config.yaml
n_layer: 16
head_dim: 64
vocab_size: 16384
norm: "rmsnorm"
norm_place: "pre"
positions: "rope"
rope_base: 10000.0
bias: "none"
tie_embeddings: false
init_std_o: 0.00585
beta1: 0.95
grad_clip: 0.5
seq_len: 512
train_tokens: 700700000
Each number is 500 + 50 x the weight over its row's rms, rounded and kept within 0 to 999. Layers, rows and columns count from 0. Numbers have three digits each. The size before them is the row's rms in percent of the matrix's.

# gate: layer 9 MLP gate, 832x320, rms 0.039, rows 770-800, columns 0-63
# up: layer 9 MLP up, 832x320, rms 0.0375, rows 770-800, columns 0-63
# down: layer 9 MLP down (transposed), 832x320, rms 0.0297, rows 770-800, columns 0-63
gate770 108:488541500511475525552502580485587571503452502504569543547426435380470480447450513457550567537515460470515499464533553521540603458518441602549533466527495567461571437483535566448450544472529394
up770 102:516556429523520576502495654542513586473511415485488502530431433417501423465486575471514457456541501555480473533482509442497588519615483601603486563575420503424483571549487475446468479514495506
down770 104:604436454562493480389511580459474508560529430558513449627521489462497568491499495492460494535552505501492411523483497412464578582547488516508464479539472472538404486505568482448486376506503497
gate771 098:445595407507547576524475503571508531526557516467540553519456449545510417512531422470569478510637557479505540534450472549501439553484564544513486520569607479455467536478470493494505595528343433
up771 100:542568581474476425465427478464570469397452426426455469527507553438468577447407530527375513474404542466513575476580518427591495456465507524462507551432556487513539540589520569447507381461512476
down771 099:523533420557570536561454525617426522523492494503558497498480484439606462498508465498489522498474550430489588489381519484512413458490485467450495499534622404492473448471520512483471465458492535
gate772 096:546452455520589443530571504505569455505440420519400398457415444390417416530540490494467559579452493570477557406410503556573508521539497489509449466494468564444470419473499427503522529478435482
up772 096:487501533441503499548466488455466551398442528495548490440594531522608597473481517490423522512530465522476537499466482427496457524422387453527547526501505398544565532539508539437503437460446425
down772 096:537499481528569534485484567476524550443530377509438433425555532441478484540510443533524562468554327547571575429444454532572482533514526515535530524535478530454543474434421460534506505549528464
gate773 101:448436512420493463521509591556560516508533536524388519502509508537426452499628565478571434576521447483529468506491600578473529489544531566541524452563429408469532567578497486488555514455488558
up773 104:575522426438452452480409414478518544519530594462609478425537519537495491499478438533404442580499502552446430486588410503499518479514385493551499571415504489409609539482541453540512424507516536
down773 105:415453407409505464563463478524465409387355478374444476475568477505496471532515492585489454481529413394478547442472431475515578578491460508569476510431522534480477485502605500477573458457510521
gate774 096:417463576551524505516399475503518460494553504493488497477481508468485511597501501452539585533465476460484514448432496454480518446522466564438580439387479514470463442465576430534574426484467490
up774 100:583540406463534398519460537573538532524592559484499511537501496472493527425574546479522524437511480537571520560507474542449519428615405497547543468454516557456483475549473442473561513380506548
down774 099:521488521547470594494540587430440529538510485469598539438509444552532467462479477434539450573469499496475426572514446480414471581488473444454566528486547549626569450471585487419513524464437517
gate775 101:472457508382522553571468424454401520506492519500600544419512403523538555509551466483533547512569487438494500541540489527408487485519466515511514533493439574506517473565555555413531549577568505
up775 101:470483565529573429540463440521492449476463466621578517459559409553540491641525461479484475439502543511458542503470509461566479442415465373483449517482466409523505532433516546506432522465518434
down775 101:546512525521527569440455463440557450569457442462562514494473529584417442570546472415465521499488504524490474477504411469533538466554471416506434530473515449486516497563515503433534443538533459
gate776 092:482503574544481498373480443478523460468444517503628580468585516480460451526515522599431576562516532516446549532626457476460549475569495546506521512457460497432600465498496541528572584518546499
up776 097:473462544446532522472448537477536486476513604496466601503490590435554574493549418469464500592484488486509540468518504486456464515497602456391431481511449512504482467607509468581612440408482490
down776 096:507526602532497484593537473489554489524445457441498539458533513526507406616455603476536561533562563483424339498546498598569386452563484543556522513486510524523544423520587465450493523534494502
gate777 107:523515534430521520586464507494421528456476525494529599475546536453473579478387613452567420523545413436548597565509562502536490577448600544519525504510587539454494463544588508504496470499531439
up777 106:552515531532592506395474507600558578380526490518471563543548508520472477506493500488598404578483472390589493524513444464456421526492561437559465487543500542487476501554525525550546443438573492
down777 106:550542445508621442444482530624446531508550590479403530533457456583445513463574452435529493450509409470561528538521472360566472479557472427523499523502567581557517484546483476487589414516527604
gate778 093:476442572474523536457484549528531520477562537557476469534512418444529484451508527508539459501510495448439454422457474423616511441507528497514555518396636478437394537514488499521558463457456463
up778 094:425494500499442436416468411527491458576465423526499534564446623488462505480481447453439509482534510571547456499524581541483445569521515513488578471614477533511543485557560514465524509609562552
down778 096:430494553442454442443520483530450431473536570522592460508430524549492532454546536458502466499533421482429468483424554497538433512450524522541592496544618457472433539473506436517452496485531466
gate779 102:386596454479432514483528408547523585503477476550465552439505575477579522412472507577512579478518494517531483472426454502515477537479599460495482548493468512520489414536389450503476573549486473
up779 103:511530515538480394549491481492468545518475488558554506472413582486531499499515569493518482556531481493507549505528441471501481527627579452444467569505513560562458522611549495498541472459497540
down779 093:404556536477436654431519425517536526489576436549498558493465483534474420467476427573483461492547636493527503563468500564424415537537609455422574500570400574542471426545532526492450556607500590
gate780 106:475482615505514468422411487597428599533448462526492444458452522489538384519575463504539467441449392514486484521520459536485533538597555455515518545459528555454462505430495552453532460558508397
up780 103:502405415496524586487542535470498410533605419402452578592497537436488539437532442528466541471482575423491386502448516528482446562500504547505535348489535479510536455495577442558435506512498567
down780 100:496502488535482470510582520573539520451578489479438474534493571460544623380489415567435414496490422398521485483451482564437578623433578527530480445528471524533472407574541518546512507512418513
gate781 102:505405554486512499571492570479487442530474533402495546421590507538506510549547543473576521541544494525550541514540468483414501453540539424509516545485544489575416486496457521511422577588474526
up781 101:591488578551432454517554546518457535411515576546361516458501483433465438473581405485515490479457534447468515536479473595504532472458506399442569517458478561546454481492500491484486488516499484
down781 101:457491386465539443530517552532619516477493546530442513538502541532495503495496455471463532473621492411419466528493543558447461409494557516436524583449478539616602625485379568563522499516494524
gate782 102:552478543517527472459486462471485561520539500630458563540474619525570529471493501540457458591535557460476428481447445554444537463443479430552515495440443571485607408428481540495497539483529567
up782 105:513466528472474446516424437525512488438560427510408469481444558419467422478569483476427497505521478522438551547554549503531530457535513428539498480521430523516564419509532453419474479500491539
down782 103:506513640594603506504540508426501545485515610559520484486476574496446484586530517453639542563470623579562483475419459506553573384481517433464573546514479520539520400500522466565489487484524581
gate783 100:553514513470465432444543411427487629539432488518492405510528509518453476560476519524494532553511415535510523536569602577485526516552470450540469492492514446548553488636466527409497475454452503
up783 100:554409539464527535480426461441571414507477534529424555551601501562569551455581416506572388512464497559559501577566467504419471549460459484559401503557499510532483557525489427480527491491579508
down783 103:413564479433466386545543553523479410504485463570544565501421529523509525488529448488562533418493467446406497542498516521487562471509494506507505501527496481409477470447565466422482479418481539
gate784 104:533483503556513472453442433491516504498533473462518489501441480467476491502404481587507531502458492469548507459416642527525470424410494557532546520552541522396410477502446506479519491523459518
up784 100:564500508552419533400490464518491556534477530603458591477493528452469403423584535506556490514502564548433548466533408451541430410553494509546427404500440514512416535587455478464477405467457516
down784 107:493443387577480449526554495532467469403488437489497514492390520534571493430513549555456476439493464562537578527532506448498661565481542559552525533395510481469580538434496490534593525572415473
gate785 105:469499431506421453519519555477524462503540520494510475497461504537566409515441537476520443464571542497392446473520486402535490517528512507463550488472464511500400498476533595510566508547433535
up785 105:463475433490431416488523510485501423489462599498493437496523545502533533424461538570566590435489557500462464449533504544423487435361531499482447622499528443460438625430530512482466484525432476
down785 104:461526599581588545497491629558511509462544531460474557540546477544388670524589500399546535517482631473480544526496498440464542460531455409514514530504502503462553525501519571494449413420465439
gate786 096:507407425465506567469453486395545475528508553488495567469400498468484547518411513486549528438478485580440539454543478539564495512505455588467472542526569488496552535495528454470518533541462494
up786 096:565519515657462415482471465413483471473563474551406421495605481531530470483474610496503593550427462540492488546501434428490471571554483523468548465594403489476424456394443486476525489518538464
down786 097:516496507494503483478431488417629624504464533593539478520629524425494557504498530459517568527528707409516537488493540489512493421506517470564490437524503455502502598546506491431512533470472520
gate787 096:472474542494543525504396460502442484519505504516467486481511552512548518602472492553458478535467557528513554577482561550450570507448466476546477487456459503465479532570418508568557523462506476
up787 101:554507540469450528471551461579512509501536487489412474520470615497508432457535518518521529504414402442386583491532441517498560617444471609471534473488441569523546497585506511560417532515540562
down787 098:445476532430408479471522488475530453497535511493522389437481566474521527509524516426497572523415530518500519502475485571622579452511514534605472522475403497437408415505405517554523421505464494
gate788 102:445460517479492565448507476478461467417496487458522511476444464405516469510519561577517521498551554555431489440425546491606446481430584501503489495521548476482552494588484566495459505569561514
up788 104:499468458571463511541506509521483474501459471483474543584539440498530566552402544467510453582557457472438493542546543428525478470567541495639492487492488413477478525533484503507500480470532429
down788 105:515455474524405372523484540469415447471442485436509649553449550397564477543473513572541506426513397510442558445397439555517490552483503475528450541494440507481540555540477522500499449425529520
gate789 103:519533488516499463434535479498500568467541488450421575510548451465487447469515539469498459497534484476525569467470584571516536539447489532424491596436597591438544530453429489450532491503459515
up789 105:535543432518422545473578523541540496552512577547554379489537455527620483530510556472525489553499452502537560455583471591482554499565591539515482482547438464545601548552479522438440520452457442
down789 105:461475528525505456549575525487552426568471521455551518504503452489597476498509592480466637446526456524510574438527510556467609546522481515511599413465539519477628469481502495548516457488474475
gate790 106:503527517505508524480443483554493513526449514517470492576463415510384445515514425461510530527458509479533494492473496550500492548436584516511475546585484580458485498575436519404466478477456482
up790 102:549495496473426483444597559477454459578566524510444548511577612530546479437577616485455578569524478450580464478456494487431521441461451522496508473472484553501557488504425469568483491514481485
down790 096:485511462471518581451515500393546529469496542530468591390462501453552524565590580388452524511456493529541555397446501511540584501479501462577496502534489480535623483536447492521587482516520381
gate791 103:508479562562409523535514450488542573525546452495593490481560479539491509433517532523490500537588539572422480570458429455455473545520521492511602476434569393439499514568548549583496534434495455
up791 097:551472522501438426453507542482523521452534461501511529501544403570507426478530561519569533410507552529512455479601495455467500537531525560464538558475586515480516518483439521371414552508555595
down791 094:481561419609530547495491498554471469437493526520410532439508501453525503493526408512501480518394567453488602476454551541587449478486566534505526487484523550492453495459497471540464516486524483
gate792 092:471544515400504585515521484438490545540499450528484458473466581570502429452496519522586499478463506500462568408532521503460399571571481477521480485559469589499536454559432427498457614479488454
up792 098:514532504498424442481484450492520441516465432529473463431535529506444439501447490552473537497418455417405573493553582479520498442466592529569456420550495523494568581566470520598574523449472403
down792 088:575441509534472491442513516612504505493437525513575560429530474628473547500546554555472547473456394572478513409505491524541435548546461482559508484490583490439545406422478434496517564485548502
gate793 090:574470454552505513575561464486567487490505498458561515567451524584533490484524491599542545448486468459384426528527578512414523599478506432429473490438520461466591450451519525494532456524479519
up793 096:437468425486433484564523509466572527487559548401434457411517495522481569567499539423454573497523533591413457479441475438487565558462504460458499508539497471481414468474542491483542457493495453
down793 096:569474517508525447455441493487543476501486488490447509592474493469501509481484555480477475412376530429503451544513508533513408432440497496498504475415446401534474555515488525491570482439484517
gate794 102:483476526504468511576438497503519416625434516444517566579435519536481411501520449545556493448402515459464495539465529516570530513412504540602517474541556516448475475494426540514496550473545501
up794 096:514490450485464524501533455446501544549458550531489534486627479470529508502454532462372524575498497466464473378574539531561516460584510454506451524447515582524536482461488504500535440514441456
down794 098:455437533512474475517457540543451508513538420517442489527629583461495446539423509544447433485495413524541491511524529525477459471548567487465540473573579571564482463524435555490533580482442505
gate795 104:443535531533570435523555487587498430554466479512561580441451437495564517500488532515433487475441535526556531471488489470564521484524654477501498541421580547501486503483518545526423414500519564
up795 102:504511476488476465458537544568386428515483514468480463592532419551561402524567417549451563548453463437415533438489412455593506556549495566620450475514481559526510540451509500499539504510471563
down795 105:519539517417542605533569430451560549466527511467431499445537461494542509480528480500477431466544530508475557480501503508450386563532542414549560527527532474476430401513547490498502473558455470
gate796 095:508520413491589508547515508439566552432579503517514482577445471486524499573450491552560427525525499429485538520560499525474431470478475540438502498509477472531472555529570458478545554496574547
up796 101:566526434512493470483428491585469518563458454502460462518561473555476491438514479516555477544470564546499507426614482513537466424519496479536483601569438466466496431460541440443527553500509478
down796 095:399496495490406444521618462503536475560519527519516545529530533514567512438469510511414518458493502525460539614374483541407561528493433507474550507468488445431482513594460484496421509476495557
gate797 104:548520520522592514560524517459535544516518501539379529554604417366544505456503548534420479523514494607427525526468539503541497441486413507486606420485459436489527371483511551448510463540473496
up797 103:514471455537480486442451565557527476465575594503463485459507540466514509517522535508553504553410514459591582547505458496462547426504575574421422467494550602495444577400408526470448434535574612
down797 102:554538446529415511538607514436497479502591488521441562532557489481476411552546492508567460499499505336484466560524438469527436592475471559555498482431503508463444594478445549370425391505495532
gate798 100:515538472540436453507434520470555409553556463469577549480543419509553548534500513533471416506447552541516568484502522521637582453412439480584456486512592509528414478571396559502531580463510452
up798 097:541429386398505567557516460416495526485416556528483441505438495491431464502525539473455532438610526518440479482455435571405459527520528489454568470442520514417499563510464449539429574455626595
down798 096:376490458540511415516600542417498492480558509509514438526561517521465495472443478462464508543439383467601495454477495430560503508485465462558590418485496444475482415523454409530606447460479473
gate799 098:445458472530523457561500491433447528436523458495561610474513394414473441591447530493469618432523468457510499538522466542558472445496494531501550462495539405558518478512423540422533533499468470
up799 101:573536481408500464404450469608477497456496459433472513461537575526439421534604517505479416510480523609510504493425446536515430548513372568529442622525470588485435472503593460491501553513417502
down799 101:427434513503475410396569403495516481501482453541526524507587441506500521557533499549626576573525550496454544496573505506586624426532573477477524494451552463540563471526547495503539476493488440
gate800 102:503450434512507571485513401560603468496535464475456533496464500533564425450550591566473481444363516480553587514459464511521557451468505464487505503440497500599487488504588448523552499549569499
up800 099:502488412552561511503512482495562496458521569480517564470566596477408467429535470476506441483483527568519450522579489570578592473488532499494481500503503494547475431448518502532524420537451505
down800 100:466462466378571520554483503564402509461508495493539536588512432579558538375521463523535493515509610572402448514486453553440511502547604452472529538471469461454470535510439444525451477481521503